{"num_hidden_layers": 10, "intermediate_size": 704, "qk_norm": true, "parallel_block": false, "init": "normal", "optimizer": "adamw", "lr_mult_up": 1.43, "beta1": 0.9, "beta2": 0.99, "final_lr_fraction": 0.0, "z_loss": 1e-05, "train_tokens": 159700000, "max_steps": 4874, "dataset": "wikipedia_en"}
Each number is 128 + 32 x the weight over its row's rms, rounded and kept within 0 to 255. Layers, rows and columns count from 0. The size above them is the row's rms in percent of the matrix's.

# layer 4 MLP down (transposed), 704x256, rms 0.0562, rows 222-256, columns 0-63
size [106  93  95  94 102  99 104 103  91 102  95 100 103 108  99  90  88 103  95 101 105 101  96  94 102 102  99  93  98  96  97 106  90  92  95]
[[153 151 107 103 175 144 145 165 114 167 124 188 182  97 116 102 144 169  71 192  95 112 128 133 163 112 155  79  69  88 131 102 160  72  51  95 153 145 148 149 133 119 141 131 106 101 139 152  92 192 183 103 128 109 112  97 110 137 120 116 146 163 105 131]
 [142 126 133 150 159 153 129  97 204 130  54 131 101 123 105  86 164 102 154 161 162 124  51 145  93 153 141 125 157  98  71  94 112 144 145 106 164 132 126 127  84 153 132 180  78 110 188 112  84 109 135 115 133  82  82 128 102 169 125 149 185 219 127 113]
 [129 127 116 123 111 135 126 114 193 178 117 122 106  74 144  85 148  72  53 173 118 114 103 138 158 135 121 144 127 155 125 112  96  62 116  86  79 126 131 114 105 125 119 142  89  65  92 148 136  97 103 160 206 103 100  85 157 158  93 191 112 150 130 136]
 [124 191 103 117  52 123 123 132 128 169 178 116 218 186 136 143 145 166 119 117 145 124  58 123 151 137 164 203  97 101 113  92  98 125 118 129 138  98 125  57 117 116 135 157 152 116 127 165 146 117 119 130 171 138 141 112 140 101 142 164 153 111 156  89]
 [150 192 110 181 161 153 111 106 130 122 113 132 127 146 141 196 129 102 175  82 139 141 128 142 107 155  60 117 147  65  89 128 181  85 131 111 105 128  94 158 150 142 181 129  93 128 107 159 130  99 169 122  98 162  67 141 165 159 172 154 120 178 142 148]
 [157 142 185  70 157 105  60 149 143 146 101 106 110  73 146 138  96 115 121 190 140 163 139 131 131 129 135 110 111 130 128 160 108  89  99  90 101 114 169 143 144 157 110  63 170 146 115 121 113 160 145 157 142 132 149  90 132 166 137 181 138 125 151 133]
 [ 99 116 146 128 140 159  91 185 141  90 118 129 105 126 158 183 122 110  68 145  73 130 132 133 155 132 170 126 132  66 132  65 104 138  89 125 158  97 143 120 123 128 149 153 142 133  63 143 113 141  98 135 202 131 105 157 106 150 157 124 178 146 130 116]
 [115 142 101  98 138 124  71 151 125 188  79 120  82 106 155 115 111 149 101 156 111 163  46  84  94 170 188 133  70 122 141 132 125 150 125 148 107  83 161 146 104 106 132 104 105 177 112 136 121 130 101 141 101 114 131 105 109  97 128  97  73 101 194 133]
 [138 152 119 105 159 127 119 135 148 158 145  78 141  85 133  99  89  51 127 103 207 118  94 209 154 184 150 111 102  78  97 147 161 141  84 134 119  77 156 124  91  96 179 113 136 135 136 154 111 123 130 170 158 102  93 123  88 115 139 105 167 140 144 136]
 [103 159 139 218 120 202  81 137 117  94 167 164 149 134 125 102  86 131 161 162 139 131  99 116 119 146 164 100  88 162 178 101 119 107 140 181 165  87 120 110 156  37 121 158  92  49 132 171 123  58 118  87 102 132  91 134 141  68 141 170  99 113 141 153]
 [101 100 120 114  96 100 115 160 127 154 105  89 152  66 118 116  85 137 168 181 186 171 126 121 136  98 142 177 108  84  80 131 153 147 173 147  68 122  94 103 140 152 149 132 179  77 167  80 172 122 177  90 171 120 122 139 135  83  89 159 115  37 149 161]
 [134 110 137 122 119 115  78 132 154 128 115 127  97 153 110  96  98  92 106 122 162 156 148  58  76 118 143 127 127 105 129 165 119 101 132 120  91 144 137 173  61 167 167 114 155  90 138 107  96 144 147 158 151 102 154 193 154 170  89 107 131 122 186 156]
 [125 102 164  81  92 130  96 121 132 200  76  78  59 156 122 141 141 116 121 133 122  95  94 151  98  99 133 111 107 113  90 170 132 156 112 138 108 164 181 166 175 200 109  90 109 129 137 142  92 169 111 138 111  89 102 146 136 138 118 122 149 166  89 138]
 [135 135 153 153 120 113 107 142 136 182 144 153  88 117 159 135 159 118 106  88 138 123 141 100 149 150  98 172 132 145 187  49 146 106  99 153 126 182  79 163 151 186 153 119  95 164 136 137 128 123 130 145 206 107  89 145 121  85 125 177 145 160 109 128]
 [146 126 149 164 131 104 114 104  82 134 124 104 143 165 118 184  86  97  93 139  78 145 153 163 141 121 205 134 165 163 155 102 114  74  86 116 109  99  55 120 151 123  89 141 125 152 103 104 143 101 140 121  83 108  74 100 175 124 128 168 166 125 105 140]
 [101 150 143 183 130 194 104 127 122 123 175 165  43 102  82 148 116 129  92 133  97 129 151 101 135 155 154 128 184 109 153 165 149  91 127 123 131 223 131 141 134 125 130 114 156  71 133 120 150 142 172 122 139 184  98  88  74 122 116 158 116  72 151 130]
 [105  53 143 162 152 124 192 105  62 109 105  73 197 128 124 124 132 112 143  93  91 157 106 159 149 135 103  99  99 127 145  91  65  93 151 128  90  79  88 175 104 140 117 124 148  67  82 164 120 142  97  92  81 104 116  96  75 101  86  78 139 124 150  98]
 [159 121 134 121 130 113  35 125 128  94 117 123  85  92 110 176  91 125  93  74 162  88  46  84 140 135 113 149 167  74 126  79 167 165 167 129 141 149 170 215 123 108 144 110  95 176 176 149 145 107 173 129 132 120 115 132  82 161 153  90  94 169 112 124]
 [141 137 161 120 118 147 123 139 146 171  75 138 140 116 127  78  77  93 138 114 153 183 121 141 156 182  51 137 123 132  58 130 181 113 108 112 173 114 127 111 151 115 172 140 100 109 140 118 110 113 203 110 152 166  91 121 124 104 136 107 115 107 107  77]
 [120 170  92 159  84  96 112 142 193 175 149 148 133 159  95  75 134 162  60 121 129 139  89 103 116 157 164 142 122 105  85  94 139  93 160 125 136 121  90 136  70 119  84 151 151 171 102 138 131 167 135  93 106 159 189 118 107 131 124  95 116  87  91  90]
 [125 106 177 136  68 104  56 120  94 136 113 109  74 124 119 168  95  72 148 147  77 119 143 148 146 122 108 117 170  52  76 141 186  91 154 117  81  78 126  74  75 168 155 116 142 174 136 193 111 167 146 144 130 187 109 161 132 117  92  74 151 171 132 107]
 [147  99  97 111 143 143  99 145 122  87 213 147 142 152 157  75 158 154  79 111 105 128 177 145 117 107 119 142  90 150 164 149 129 163 127  47  69 159 117 147 164 168 130 128  70 181 104 101  97 131 145 104 103  67 137 132 175 133 111 194 180 107 113 126]
 [126 138  80 145 112 133 159 134 113 127 191 121  70 115 102  97 169 110 114 145  95  61 146 187 158 136 131 109  95 136 178 109  87 108 139 113 110 108 135 158 133 134 114  99 118 122 134 135  59 174 135  73 160  89  87 127 118 151 108 147 156 125 104  70]
 [181  84 124 186 111 135 158 133  86 147 100 134  60 153 110 103 155 111  74 178  69  87 170 124 159 170 156 150  89 142 182  82  95 107 102 181  96 134 139 167 105 142 109  87  62 182 136 107 149  70 161 112 106 152 169 158 195 146 130 105 140 114 137 153]
 [173 156 120  56 194 154 100 146 102 107 160 158 109 162 113 104 165 138 137 117 119 104  91 151 129 153 122 170 144  91 116 125 125 142 114 131 150  67 111 142 173 101 230 167 105 115 155  78 132 131 125 164 125 138 184 107  67  94 118  72 110 138 166 150]
 [ 43 103 156 102  90 106 144 127 100 145 143  38  87 131 134 107  94 102 107 204 119 117 108 174 155 141 142 152  97  84 159 137 137 146  72 138 115 131  93 106 114 191  64  86  91  99 131 126 122  77  89  77 135 121 102 118  96 163 108 142 108 154 160 130]
 [139 120 160  89 131 152  79 191  45 131 109 126 129 138 111  92 109 133 198 120 120 131 117 140 108 122 179 111 134 117  68 155  93 167 165 114 128 131 110  32 123 176  97 135 133 136 100 151 117 112 109 113 134 131 137 101 160 102 115 101  90 142 173 130]
 [133 111 110 136 174 135 128 111 148 106  64 189 163 137 104 165 116  83 129  96 112 129 112 136 142 119  93  92  93 101 153 148 119 111 129 123 129 119 187 121 110 103 159 112 124 140 135 145 111 145  84 181 113 159 178 134 146 124 162  90 120 149 126 134]
 [106 136  70 141  87 151 125 141  93 129 131 111 105 136  71 139  91 125  81 155 103  92  98  93  73 138 130  91  82 128 121 162 214 131 151 128  90  67 120 105 128 141 195 104 140 127 189 149 166  84 150 130 125 137 118  98 103 127 129 123 165 116 186 171]
 [160 121 111  99 133  94 148 107  93  87 208 116  68 148 106 171 176 110 120 153 125 138 103 123 123 102 103 121 162  75 166 120 176 120 100  98 136 176 136 150 137  64  83 142 108 140 109  97 105 109 152 113  92 146 201  99 135 134  65 165 155 179 130  99]
 [139 110 118 117 153 136 139 121 155 136 141 124  93  65 104  77  99 139 161 122 210 139 121 149 146 171  83 114  70  72 121 168 122 147 118 119 148 107 128 148 104  87 140 158 119 149 101 191  94  85  50 142 213 192 112 177 109 128 172 135 158 106 131 167]
 [ 95 161 138 138 146 156 163  37  83 172  86 190 148 106 139 122  77 112  98 104  72 109  88  70 132 159 130 151 147  93  81 175  86 104 177 175  74 125 108 119 119 217 131 111 144 110 182 153 162 119 162  93 115  95 165 127 130  78  86 119  73 165 104 119]
 [156 147 111 154 181 152 126  79 153  81  83 127 112  71 136 146 116 138 109  62 142 158 169  94  83 150 164  99  84 141  85 189 168 149 105  94 194  78 180 126 164 145 128  99 159  91 124 162 168 123 163 169 118 106 152 120 121  94 166 117  98  80 123 120]
 [116 145 144 106 136 143  59 135 206 143  78 124  58  88  93 104 137 152 132 134 167 123 109  55 100 183 145 171 163  89 121 154 118 161 128 131 159 154 178 101 143  99 150 162 161 148 159 154 123 112 119 128 165 158 144 120 125 123 133 103 113 104 119 115]
 [134  95 116  89  90 121  69 142 181 155 126 155  82 129 110 102 164 147 136 112  89 148 106 114 137 153 101 102 166 105 136 149 165 145 132  85 123 114 147 134  51 105 156 128 144 140 139 141 104  70 114 133 167 180  91 144 125 118 147 121 121 159 160 103]]
# layer 4 MLP gate, 704x256, rms 0.0881, rows 223-257, columns 0-63
size [ 98  99  90  99  96 102 101  95 102  99 100  96 110  99  91  90 100  99 101 102 100  96 100  99  98  98  97 100 103  96 102  92  97  98 102]
[[126 134 111  81 133 127 109  80 160  89 140 133 110 118 116  93 104 133 100 124 159  95  94 186 120 174 122 128 141 109 143 149 128 145 137 172 103 122 102 123 159 152  41 143 136 171 121 142 122 125 166  68  73 150 136 191 144 123 115 113 140 100 136 130]
 [134 131  79 122 126 104 112 116 108 105 152 140  83 157 119 169  86 148 116  90 173 208 109 166 129 153 168 110 148 113 124 109 156 139 129 154 127 150  67 124 128  73 149 173 160 101 113 153 117 205 108  79 143 163 105 116 108  74 177 149  89 147 173 175]
 [135 102 159  82  41 130 145 134  56 160 135 147 122  39  95 158 155  87 111  69 161 123  94 194 153 173 110  75 162 134 133 100 123 108 147 174 147 126 117 162 151 124  52  95 119 162 101 198 161  55 160 110 117  97 112 123 147  56  82 135 168 121 172 180]
 [145 144 132 136  56 139 170 101 126 101 184 101 144 129 168 116 132 106 115 102 156 137  87 173 113 143 143 142  90 164  98  84 146 117 145 125 124 137 118 175 136 114 143 135 107 104 126  72  96 117  67 128  34 155 156 100 112 108 119 103  84 149 119 119]
 [126  94 139 151 186 106 137 139  73  48 208 135 136  96 121 119 138 142  43 151 137 116 122 136 174 128 149 130 220 101 176 120  93 137 139 148 140  90 103 108 230 168 150 146  79 142  88 120 154 101 129 104 133  93 205 141 150 105 110 136  90 127 114 118]
 [174  95  90 112  76 122 119 101 113 115 126 133 112 139  75  96 129 150 119 133 124 130 117 144 132 169 140 140  81 103 156 121 122  94 180 160 143 151 102 159  98  85 113  98 159 129 173 200  61  92  96  84  82 141 107 115 149 139  95 153 114 130 117 142]
 [125 160 102 127 139 121 120 199  98 171 119  96  55 191 109 131 107 176 126  81 139 168  86  84 118 154 169 111 163 163 109  88 184 156 149 210 128 170 175 120 197 155 133  70 142  82 107 141 116 195 126 145  97 108 157 110 140  99 138 124 113  99 193  71]
 [172 148 159 174  93 146 143  94 152 124  81 141 107 184 132 156 107 115  97 148 163 131 152 117 151 154 114 132 203 102 111  28  71 115 151 131 160 165 154 104 149 112  72  88  82 119 123  94 146 136 126 110 150 108 165 124 121 134 169 140  71 165 156 162]
 [127 105  83 130 136 151 113 172 120 160 144 141  58 182  84 112  50 151  84 156  98 120 122 107  72 192 124 111 165 144 159  88 116 112 130 119 134 117 144 145 135 132 133 126  95 102 112 123 136 103  83  94  87 125  94 125 109 123 145 140 101  98 175 122]
 [139 103  85 167 148 216  70  87 150  97 163 138  75 142 122 101 118 121 135 146 127 105  95 153 193 148 104 163 217 156 147 153 132 164 149 187 164 163 142 129 169 141 141 134 167 120 118  93 106 150  90 140 122 182 115 141 150  97 165 115 108 133 145 175]
 [128 119 136  66 148 104 139 128  81 185 142  84 114  73 104  91 114 120  48 135 173 129 142 156 104 148 151 148 113 100 110 116 177 103 155  86 121 158 137 119  69 129 107 108 207 149  91 158 145 115 118 126 149 178 168 132 173 117 120 137 103 181 154 207]
 [126  55 130 145  66 196 138  94 110 109 138 136 178 134 130  90 105 157 118 103  80 112 142  43 115 182 115 127 171 198 107 114  50 168 208 138 152 118 143  96 136 141 178  87 121 116 110  68 123 134  51 124 126  77 146 146 118  73 144 111  88 127 104 155]
 [ 77 114  97  75 145 157 137 158  66 190 107  92 149 100  68  88 134 167  80 146 200 141  45 153 134 150 172 143 185 140 131 114 141 103 156 178 124 144 131 149 117 156  89 184 121 135 118 176  95 129  97 112  86 129 114 141 175 121 113 123 136 188 120 107]
 [191 124  87  85  91 121 150 127 116 132  88 106  83 110 139 125 121 137 123  68 132 144 129 125 101 192 164 158 119 121 130 168 104 194 146 139 182 102 159 131 145 121 139 151  80 114 122 125 157 110 137 155 147 135 109 173 144  98  96 149 132 179  97 109]
 [151 143 141 121 142 194  83 112 111 103 131  90 136 112 112  93  72 180  96 102 140 164  71 119 133 186 152  97 129 102 160 136 147 149  49 157 136 148 126 113  62 133  55 122 150 139 117 141 108 144  90 115 167 137 127 120 136 131 127 114 117 167 133 112]
 [207 151 120 147 141 106 146 150  84 162 141 137  71 128 157  95  85 146 152 130 171 149  95  98 119 110 117 171 139 176 142 107 149 122  80 141 112 126 171 116 122 149 110 141 155  95 124  98 108 124  52 134  65 116 126 132 215 135 161 191 118 114 173 161]
 [116 157  95 191 144  95  94  90 102 143 153 166  56  64 101 136 113 117  48 110 169 121  97 167 183 138 127 162 101 183 134 105 159 127 136 159 144 169 119 155 126 105  60 131 173 142 135  80 121 236  85  73 114 138 114 123 204 131 141 122 131 172 137 183]
 [133 148 128 175 153 167 137 137 135 187 183 115 142  68 134 179  76 104 106  72 195 133  86 114 140 151 109 128 164  96  97 114 134 136 120 174 125 124 118 140 137 168 124 180 139 135  71 152 118 147 100 111 128 165 132 141 102 119  74 117 147  85 147 170]
 [125 131 111 128 129 126 176 128 171 158 178 146 126  84 104 112  94 129  87 160  70 116 107  66 145 117 146 114 173 185 101 116 161 111 134 149 131 127 112 173 159 149  68  98 140 118  99  89  80 144  93 148 147 192 125 148 148 119 119 147  90 136 130 126]
 [137 146 120 141 129 179 175 135 142 152 121 104  78 145 101 131 114 144  86 149 163 167 120 114 131 120 209 162 156 126 133  34 144 127  96 129 120 213 140 138 123  76  91 147 106 163 109 155 125 139  76 110  77 112  71 136 121  90 106 142  83 166  99 126]
 [ 58  65 102  96 138 107 109 151 112  95 150  66  97 125  83 118  58 163  47 147 115 157 154 182 152 157 151 131 130  96 146 131 158 103 154 108 111 107  98  83 136 136  85  87 179 151 109 150  80 102 147  87 110 198 150 164 129 101 156 162 117 166 129 178]
 [ 79 204 140  91 155 118 124 207 116 171  94 151  59 170  98 125  60 168 162 120 146 141 155 149 135 216 116 127 122 134 133 136 158  82 137 136 141 151 107  82  94 137 125 131  89 177 104 118 142 148 115 160 123 150 180  85 141 126 108 120 151 141 116 130]
 [142 105  80 103 138  95 108 192 125 137 114 103  72 119  86 139 122 135 119 127 108 166 130 159 167 221 152 176 126 114 125 130  86 145 130 189 151 110 110 110 171 114 151 203 132 148 126 152 151 104 112  79 142 125 196 171  88 129 121  94  16 141 122 158]
 [142 146 140 109 164 172 152 109 127 139 114  99 112  82 112 191  83 145 105 122 135 155 119 153 193 200 152 122 133 133 143 111 122 139 135 170 121 161 106 135 117 109 106 170 109 152 146 155 130 147  48 176  66 136 107 143 114 119  80 125 137 121 192 160]
 [198 145 107 179 161 132 134 147 121 109 143 145  94  75 138  72 158 151 133  98 148 141 122 140 132 148 108  97 128 160 139  99 156 129 171 130 161 158 162 100 116 180 144 136 140 105 120 124 161 132 163 130 128 119 168 117 189 160 182 132 180 116 160 120]
 [108 134 133 184 112 116  51 116 123  74 158 102 137 118 152  94 102 131 110  91 130  34 106 148 176 134 137 189 144 164 188 134 109 133 115 134 156 162 134  93 146 116 117 138 123 159 115 167 116 117 130 143 142 122 165 139 147 143 138 149 102 156 166 159]
 [125 193 130 157 103  72 106 101 146 118 123 120  66 123 112 101 132 195 104  88 136 116 138 107 166 169 130 113 138 142 123  62 146 118 147 147 154 215  88 127 115 138 141 139 190  83  93 160 116 145 139 144 170  96 175 105 119 148 143 108 113 122 131 165]
 [152 159 109 127  37  54 153 134 148  92 115 112 124  84 134 135 158  95 130 166 103 193  95 121 122 106 124 146 141 153  97  76 143 127 117 106 145 137 125 161 118 135  98 159 130 146 113  78   9  94  94 127 109  71 101  57 104 106 140 166  56 206 130  84]
 [138 134 104  96  78 171 115 143 137 113 112 141 155 123 106 195 118 172 138  92 115 106 127 150 125 142 170 137 151  97 178 137  80 141 211 157 154 123  95 141 125 106 113 120 146  96 116 185 154 172 104 166 118  73 111 122 168 145 166 160 137  84  83 120]
 [122 162 122 202 117  74 172  96 129 159  86 112  98 173 116 174  84  84 116 132 114 173 146 106 179 119 188  98 110 195 126 103 145 182 171 155 106 133 121 184 105 196 124 128 112  76 101  60  63 116  69 131 109 131 105 144 103 119 125 173  90 163 172  80]
 [ 84 124 119 174  48  65 140 159 127 160 162  67 124 143  52 125 135 158  84 111 132 133 133 165 192  89 124 139 144 171 180 143  86 113 158 133 193  98  60 152 130  89  85 156  75 159 123 124  89 166  71 157 131 160 123 146 142  96 138 203 137 103 126  88]
 [191 142 113 109 144 112 133 168  90 134 105  85 141 125 105 139 127  78 140 147 167 186 129 111 123 166 134 145 133 137 103 145 166 118 132 103 155 135 147 116 105 159 100 116 136 146 126 109 105 111 100 120 155 176 192 165 127 131 109  96 124 144 163 200]
 [145 109 136 123 127 141 124  93 175 111 164 140 127 150 145 105  96 145 106 139 135 129 156 116  75 126 123 119 108 182 181  72  97 103 151 161 169 138 139 113 100 181 125 179 119 151  84  86 137 146 128 123  86 106 111 194 185 159 166 196 110 165 114 137]
 [ 89 113 136 151 151 129 154  54 101 123 148 115 133 121 132 160 125 131  91 149 171 136 126 110  91 118 200 116 131 147 169 109 111  92 136 191 151 127  51 130 190 156 186 149  99 118 135 123 119 133  88 112 111  62 134 166 131 113 140 122  65  83  88 105]
 [145 174 119 145 149 155 216 124 131 111 110 148 132 103 138 132 120 158  81 181 150 112  52 108  93  88 170 125 125 106  51  66 141 125 192 131 125 115 137 126 137 118 123  78 119 171 110  95  76 152  70 114 124 145  34  99 126 116 171 134  77 105 129 155]]
# layer 4 MLP up, 704x256, rms 0.089, rows 223-257, columns 0-63
size [ 89  95  88 100  94 106 106  88 105  96 101  97 109 102  91  94  98  97 101 105  96  93  92 100 102  95  92  94  98  98 107  89  94  94 101]
[[157 146 103 125 126 112 104 113  54  89 136 131 146  94 139 106  66 107 125  89 126  47 158 138 148 162 144 163 129 122 148 153 132 101 156 120 130 135  75 107  99 146 122 173 170 155 131 159 161 106 128  89  89 178  61 143 123  74 143 123  99 144 162 165]
 [148 159 132 112  84 132 125 149 107 145 152 195 166 109 143 152 141 134 119  77 151  67 173 115  97 141 113  72  87 132 103 152 146  84 166 143 126 117 181  89  97 190 189 158 111 106 114 190 105  98 127  79 146  61 129  94 103  84 147 116 179 174 153 165]
 [134 180 156  69  33 171 159 110 138 150  96 114 154 199 167 113 138  74 115  93 159 152 142 121 107  81 144  62 135 157 125 109 130  62 172 121 165 151  72 196 138 140 145 128  70 158 138 129 165 146 159 129  82 124 126 111  64 127 116 152 138 140 130 110]
 [171 121 109 123 148 208 149 147 123 127 121 155 173 106 134  90 104  90 165  55 104 210 145 112 103 113 108 132 175  98  61 161 100 215 175 155 183 126 194 108  66 138  98 171 116 115 119  94  79  98 139 100 140 125 155 113  77  90 121 121 144 108 135 155]
 [ 98 137 112 127 116 177 144 170 103  90 161 104 201  90  88 144 158  71  95 111 121 104 120 133 151 141 117  91 114 144 141 132  93  75 147 130 106  83 135 176 156 114  94 162 128  67 115 120 162 121 140 158 123  93 117 123 111 108 153 137 145  76 164 137]
 [ 87 150 119 178 135  95 147 104 162 163  69 133 107 149 116 164  52 152 128 156 155 100 172 140 165 126  91 153 138 140 192 181 102  50 129 113 145 106 101 171  85 121 184 100 104 123 128 169 108 128 110  71 104 129 161 194 153 115 154 103 129 121 112 123]
 [106 109  94 101  92 112 129 154 120 108 147 109  98  98 116 107 106 128 108 128 163  87 182  76  90 163 154 131 177 178 175  67 186 101 107 122 118 127 107 179 108 107 120 171  88 158 130 112 109 145  46 103 148 138  82 115 160 112 119 185  96 149 148 126]
 [141 163 175 137  66 129 177 134 149  95 127 173 130 138 140 160 168  98 121 165  82  61 144  83 146 141 120 132 163  76 116  48  67 175 140  98 170 116 133 131 118 111 134  50 108 141 143  96 117 125 133 155 125 153  73 185 164  94  83 184 149 135 146 107]
 [152  86 140 150 103 159 139 116 111 102 147 114 159 126  77  96 114 116  79  82 145 143 121 133  82 128 143  89 108 123  89 119 150 137  89 165 156 142  96 118 122 169 121 158 132 130 113 143 145 229 126  86 115 119 154  85  81 159 133 141 161 167 124 145]
 [165 112 154 120  97 135 143 134 157 124 163 135 168 109 138 150 149 121 149  42 102 130 140 120  99 129 100 117 156 113 184  97 102 163  94 147 116 121 123 139 146  86  84 116 155  76  87 189 144 179  79 120 158 135  94 114 152 143 107 183 166 127 182 164]
 [ 69 196  96 183 155 141 115  99 123 156  92 125 135 105 171 153 131 186 168 100 177 144 104 161 168 133 186 143  94 162 143 127 178 168 109 150 147 122  94 129 134 155  91 116  86 124 116 141  77 181 146 158 126 134 116 167 140  84 189  87  96 105 101 121]
 [144 132 143 117 163 133  74 141 127 113 167 101 105 193 114  59 155 119 145  84 161  74 150 136  80 133 116 142 161 114 154 155 126 102 108  79 104 146 143  88 131 136 123 114 140 134  89 146  98 134 101 128 139 206 153 119  97 129  98 136 189 114 140 128]
 [104 137 128 115 113 127 145 144 130 110 136  94 102 158 121 168 110 136 177  84  70 138 198 142 177 151 136 122 107 157  97 146 198 124  92 106 154  74 138  43  50 157 158 124 177 153 102 162 119  58 116 149 130 123 111 139 111  93 132 146 237 137 130 167]
 [135 110 107  94 102  98  25 161 127  84 128 179 164  87 211  89 104 192 170  77 130 163  65 148 105  83  60 188 149 100 157  80  90 176 118 175 156 171 147 161 121 148 124 152 137  92 136 102 110 155 172 117 119 130 151 162 102 113 141 163 189 108 132 162]
 [169 149 150 185 152 151 117 205  72 110  34 109  84 113 109 115 173 136 133 157 139 129  71 117  89 134  99 101 110 144 165  89 107 166 134 107 155 119 104 190 108  68  64 125  60 165 104 189 156 103 127 152  94  83 111 176 122 158  71 106 154 149  93 137]
 [ 79  82 129 130 122 120 112  73 126  69  81 155  91 174 120 153 100  97 132  91 112  74  74 154 141  90 119 122 130 141  72 146  96 118 122 156 100  98 208 115 113 111 150 142 178 128 120 196  84  82 179 162 130 156 115  43  74 114 129 113 111 126 106 168]
 [109 122 144 108  82 157 165 123 143  70 189 133 107 138 141 135  98 138 111 165 117  74 166 128 167 162 146 126 121 168 123 144  76 139 137 119 102  94 160 115  83 183 136 173  52 164 150 131 160 115  79 168 158 114 121 167 117 124 153  75 125 158 110 133]
 [132  80 122 129 175 147 114  77 161 149 101 136 122 135  64 100 134  81 153 137 151 219 180 124 149 103 109 166 152 102 160 144 112 185 153 197 111 100 159 125 127  90  90 186 114 107 120  94 114  57 126 130 120 160  80  89 148  91 119  89 129 125 103 133]
 [158 113 146 115 138 128 151  76 165  83  98  86 147 110 120 148 158 189 122  78 100 164 150 144  95 165 137 165 143 121 169 113  94 107 132 199 145 155 115 159 159 117 117 100 148 140 129 148 171 141 209 131 118 117 184  99 116 116 167  67 159  87  79 170]
 [128  91 148 104  99  80  65 172 104 106 104 112  97 145 123 193 149 130 174 137  81 129 171 135 158  94  88 111 156 115 200  54 124 102 127 112 138 196 124 125  76 112 107  61 135 150  82 163 113  82 139 126 100 120 172  96 192 159 133 121  84 127 113 110]
 [ 63  97 126 152 102 157 117 141 164 115 152 156 117 132 118 142 134 123 132 149 178 123  86 145 109 128 139 116  71 108 125 114 157 112  79  81 123 157  75 182 129 124 174 133 114 175 153  96 128 121 111 177  47 102 107  74 185 112  73 161 128 138 102 126]
 [131 129 121 157 108 157 153 147 120 188  95 169 129 133 115 126 136 143 149 106 138 145  94 101  94 193 134 138  82 152  68 141 123  81 180 148 126 125 119 126  99  64 179 140  79 138 107 173 140 113 119 126  74 128  96 130 112 141 146 153 205 106 135 116]
 [101  81  88  81  70 155 132 159 134 138 143 135 131 131 111 145 142 175 166  93 106 124 126 119  81 155 132 121  75 108 110 105 189 142 124  74 155 120 155 188 106 110  74  76 142  91 121 137 169 181 143  89 150 165  76 119 172 113 159 143 197 123 165  83]
 [113 153 162 104 182 120  89 106 138  74  98 161 146  40 126 145  98 107 120 170 144 153 124 117 143  94 145 114  98 103 114 135  30 126 109 116  81 143 118 149 126  95 137 156  91 146 153 134 126 176  90 129 135 114  80 164 157 100 117 146 111 126 119 109]
 [144 126 128 136 124 142 148 114  76 131 149 139 152 123 148  85 142 102 111 120 174 161  79 150  75  97 149 113 122 107 136 175 168  61  89 127 127 139 131 119 135 192 203 122 158  75 121 128 142 162 121  98 133 137 163  63 130 166 154 193 154 166 154 127]
 [ 82  88  73 134 131 191 145 151  87 119 150 115 109 127 118 129 132 191 135 183 153 123 107  95 118 116 182 155 171 123 119 133  92 123 140 128 182 107  87 162 175 119 147 107  81 126  95 119 110 134  92 146 129 163 129 114  50 102  96 140 149  65 118 157]
 [ 50 150 103 149  73 138 133 178 177 183  97 158  97 136 122 152 141 164  92 151 105 168 135  91  93 139 130 115 104 128 139 162 112 156 157 116 112 122  91 155 133 141 126 107 116 139 187 157 101 152  85 107 150 106 124  97 113 128 200 141 118 102 126 137]
 [ 91  87 116 117  70  79 123 135 195 110 141 168 119 110 155 155 106 152 197 136 129 201 167 109 169 146 143 169 180 138 101 128 149 125 113 117 185 147 246 133  87 123 149 121 106 133 117 175  93 151 164 104 131 102 129  53 141 112 134  98 101 130 116 146]
 [140 114 178 114 122 128 151 115 153 162 132  99 108 143 134 103 136 142 146 118 152 165 109  90 104 143 181 109  73 107 111 127 143  78 150 116 220 117 101 179  65 128 128 148 106 116 147 142 100 128 105 130 151  77 134 117  49 124 160 138 120 146 116 129]
 [115  74 123 154 103 140 128 139  93  47 113 124 164 191 198 191 151 155 120 151  53 105 152  74  90 117 141 165 119 166 184  48 103 153 174  94 181 144  99 146 130  90 183  75 162  78 163 142 128 121 115 115  98  96 102 118  93 152 169  86 123 128 136 122]
 [136 184 103 143 187 130 189  96 161 145 163 173 115 162  71  98  84 168  73  69 123 144 116 105 151 126 120 166 126 186 179 119 136 137 143 163 151  82 117 173 120  99  85 134 107  85 121 131 163 216  83 128  97 141 119 118 176  89 124 133 112 147 114  93]
 [111  74 104 174 118  74 152 148 122 130 130 202 131 151  49 176  84 147 139 127  98  69 116 109 108 106  84 105 104 164 136 150 157 151  89 126 112 103 126 168 144 138 170 109 185 118 151 146  75 174 108  89  94 133 110  88 125  76 128 125 139  96 112 155]
 [143  90 172  39 136 111 140  89 150 103 144 149 134 136 122 124 123 183 112 158 108 148 127  98  75 157 113 116  73 130 149  63 119 100 122 173 157 133 150  89 165 199 132 118 169 117 125 109 155  70 169 118  53  92 143 135 215 189 174 110 134 156 141 128]
 [ 97  81 139 133 166  98 136 121 126 153 104 111 148 159 146 129 120 124 138 135 100 157 113  93 136 122  88  78 134 124 173 109 155 127  99  93 100 156 143 115 183 151 117 117 136 118 117 118 156 165 110 169  99  93 112 128 145  84 184 153  85 153 137  99]
 [107 115  71 154  92 103 156  32 157  90 124 161 143 118 127 112 116  66 112 126  96 123  98 150 143 104 130 121 116 136  97 148 162  93 145 168 125 101 159  62 112 132 122 164 105 135  85 112  96  89 129  96  95 117  95 132 165  92 111 131 139 125 118 146]]